python train.py --head_dim=64 --intermediate_size=1024 --vocab_size=26449 --hidden_act="gelu" --norm_eps=1e-06 --rope_theta=100000.0 --attn_scale=0.125 --init="normal" --init_std_up=0.037 --learning_rate=0.00108 --beta2=0.95 --lr_head=0.00865 --decay_shape="pow" --train_tokens=280100000
Each number is 200 + 20 x the weight over its row's rms, rounded and kept within 0 to 999. Layers, rows and columns count from 0. The size before them is the row's rms in percent of the matrix's.

# o: layer 11 attention output (transposed), 256x256, rms 0.0376, rows 26-29,90-93,154-157,217-221, columns 192-255
# v: layer 11 attention value, 64x256, rms 0.0428, rows 26-29, columns 192-255
o217,096,206,196,212,195,169,203,176,196,178,197,218,169,226,190,199,205,206,189,226,182,197,210,244,234,205,218,160,226,209,173,210,198,218,188,216,188,201,214,188,224,195,209,199,216,221,170,188,185,189,202,225,203,222,222,213,225,197,226,188,232,183,220,236,178
v26,092,209,218,217,190,221,203,218,186,175,239,225,236,215,175,199,177,215,226,198,194,213,191,199,213,180,149,238,187,220,193,188,208,207,206,184,237,206,201,200,186,195,211,190,185,192,171,187,201,223,213,202,220,180,232,208,208,185,190,212,198,197,186,204,190
o26,080,194,204,207,203,187,210,237,198,225,187,201,191,192,214,173,186,194,199,224,211,154,214,193,225,181,227,197,193,210,190,222,205,220,193,257,216,164,179,219,192,211,195,209,184,209,164,231,202,168,216,192,209,194,218,209,206,230,192,213,177,199,158,215,174
o90,105,222,202,191,182,178,200,232,189,198,223,195,169,195,202,207,210,219,165,239,201,227,180,234,211,202,175,206,176,171,218,184,150,230,209,177,214,160,193,182,193,215,213,215,195,208,202,223,230,207,188,196,199,222,205,209,226,196,180,210,164,160,185,190,191
o154,094,200,180,223,186,186,190,227,217,226,189,182,181,211,208,201,221,228,170,190,241,221,189,212,200,199,259,209,129,186,192,255,191,209,197,188,205,213,194,187,155,220,199,215,193,198,219,173,215,200,170,186,205,195,195,207,236,220,199,212,206,200,148,209,204
o218,088,215,221,190,195,222,216,218,176,218,222,246,224,180,201,182,163,224,192,212,236,203,194,218,188,171,180,221,183,166,218,188,172,222,210,189,206,210,203,171,195,234,208,206,176,190,198,225,225,181,201,176,235,232,227,195,179,193,176,205,197,168,179,242,206
v27,103,184,240,161,210,203,163,209,184,215,202,216,203,221,182,221,223,178,174,185,188,181,174,195,197,190,232,176,215,178,191,226,201,229,194,199,171,190,200,260,186,202,223,172,231,207,202,185,176,170,195,221,212,210,213,193,199,150,205,221,199,211,174,188,206
o27,108,193,207,210,195,217,251,185,188,212,206,242,249,194,238,212,183,229,218,202,220,185,226,202,192,187,180,221,216,180,195,174,224,153,205,171,191,218,222,185,189,193,211,174,200,204,237,160,226,199,218,185,222,206,206,211,203,200,184,243,225,185,192,222,215
o91,104,199,214,197,202,208,197,181,207,201,199,173,224,187,203,204,195,239,195,192,224,220,220,169,230,220,238,183,198,226,178,232,206,197,191,189,204,187,203,189,171,172,192,188,204,180,188,200,186,177,248,194,221,235,174,195,175,222,238,189,215,188,225,214,222
o155,100,215,189,206,192,173,192,217,192,210,192,213,200,210,210,191,184,198,209,188,190,210,196,214,212,172,179,214,198,179,226,220,183,182,184,205,187,181,214,191,203,182,174,217,213,208,183,203,212,174,209,167,179,199,213,228,204,216,206,173,158,214,227,204,206
o219,099,205,200,203,190,209,229,163,179,218,163,216,188,207,207,211,218,234,173,192,205,219,199,214,251,237,218,202,217,222,149,222,219,163,193,203,186,203,188,218,176,199,209,169,197,228,201,227,164,159,210,216,203,188,235,232,221,216,234,201,205,186,226,228,187
v28,103,175,205,172,194,194,214,173,202,210,176,199,230,226,188,219,215,204,233,208,171,184,190,216,219,164,199,179,202,199,179,227,192,239,179,196,175,170,224,209,190,184,180,220,194,214,208,227,200,204,213,155,205,217,197,204,201,178,220,183,208,211,173,197,196
o28,108,205,199,207,220,203,231,175,184,169,191,219,203,178,227,202,175,160,187,175,180,211,190,177,234,193,200,169,209,197,206,171,218,177,192,189,218,212,181,244,190,206,201,186,189,191,196,179,226,198,171,199,218,203,222,214,210,204,184,225,220,178,166,182,209
o92,104,217,238,185,184,208,196,216,221,166,184,195,152,197,241,176,203,220,205,200,187,193,205,187,194,220,161,201,215,182,197,154,184,223,183,210,241,197,202,213,187,170,207,203,213,201,175,201,229,205,177,204,229,192,166,192,152,188,219,209,210,200,201,179,188
o156,114,195,222,210,187,193,188,215,179,231,234,190,206,186,201,198,224,209,158,186,222,208,180,207,211,186,199,181,217,214,202,192,194,187,245,150,235,188,220,213,188,176,195,212,220,203,171,225,192,220,218,191,188,205,215,196,177,180,209,203,235,204,223,187,216
o220,092,233,221,226,217,176,187,170,199,182,181,221,175,225,223,186,230,229,196,212,193,212,229,227,252,212,215,186,169,179,186,192,244,210,199,195,201,213,169,200,206,198,182,139,201,192,183,202,210,170,174,197,210,228,198,225,202,222,213,203,191,176,241,204,167
v29,099,206,206,175,216,175,190,215,220,199,180,200,174,178,212,200,232,228,194,216,221,184,193,218,193,176,189,199,215,202,236,172,167,201,199,230,160,195,203,195,173,213,197,169,184,225,243,224,213,220,170,244,202,207,210,211,214,208,172,201,194,188,211,233,201
o29,097,206,218,171,199,200,207,187,193,212,212,178,201,226,208,220,198,229,205,194,224,206,178,176,175,231,203,215,180,219,178,208,179,157,239,168,219,197,204,206,224,209,224,215,209,214,237,183,184,202,192,186,177,207,191,197,212,159,217,185,203,182,200,177,205
o93,100,198,204,181,219,171,192,208,179,194,206,238,213,204,202,183,182,196,229,175,206,191,220,184,191,211,200,232,198,205,206,197,200,226,180,212,215,187,208,177,208,201,191,207,196,203,194,185,186,201,233,188,223,191,228,202,203,187,199,223,176,193,180,232,196
o157,116,202,199,163,196,168,191,191,190,187,183,197,192,186,200,187,175,213,239,233,185,200,201,162,195,221,222,229,221,222,216,189,155,214,173,258,196,200,183,212,228,189,189,166,179,216,146,210,197,198,213,220,222,187,208,206,185,191,196,207,204,210,202,194,195
o221,081,202,195,173,188,212,181,203,224,187,200,192,192,219,184,207,175,208,188,211,192,225,191,166,196,219,211,185,197,229,200,190,184,200,221,173,217,176,178,212,201,170,215,219,213,210,199,166,166,240,203,220,183,172,175,163,177,181,197,218,207,230,209,158,216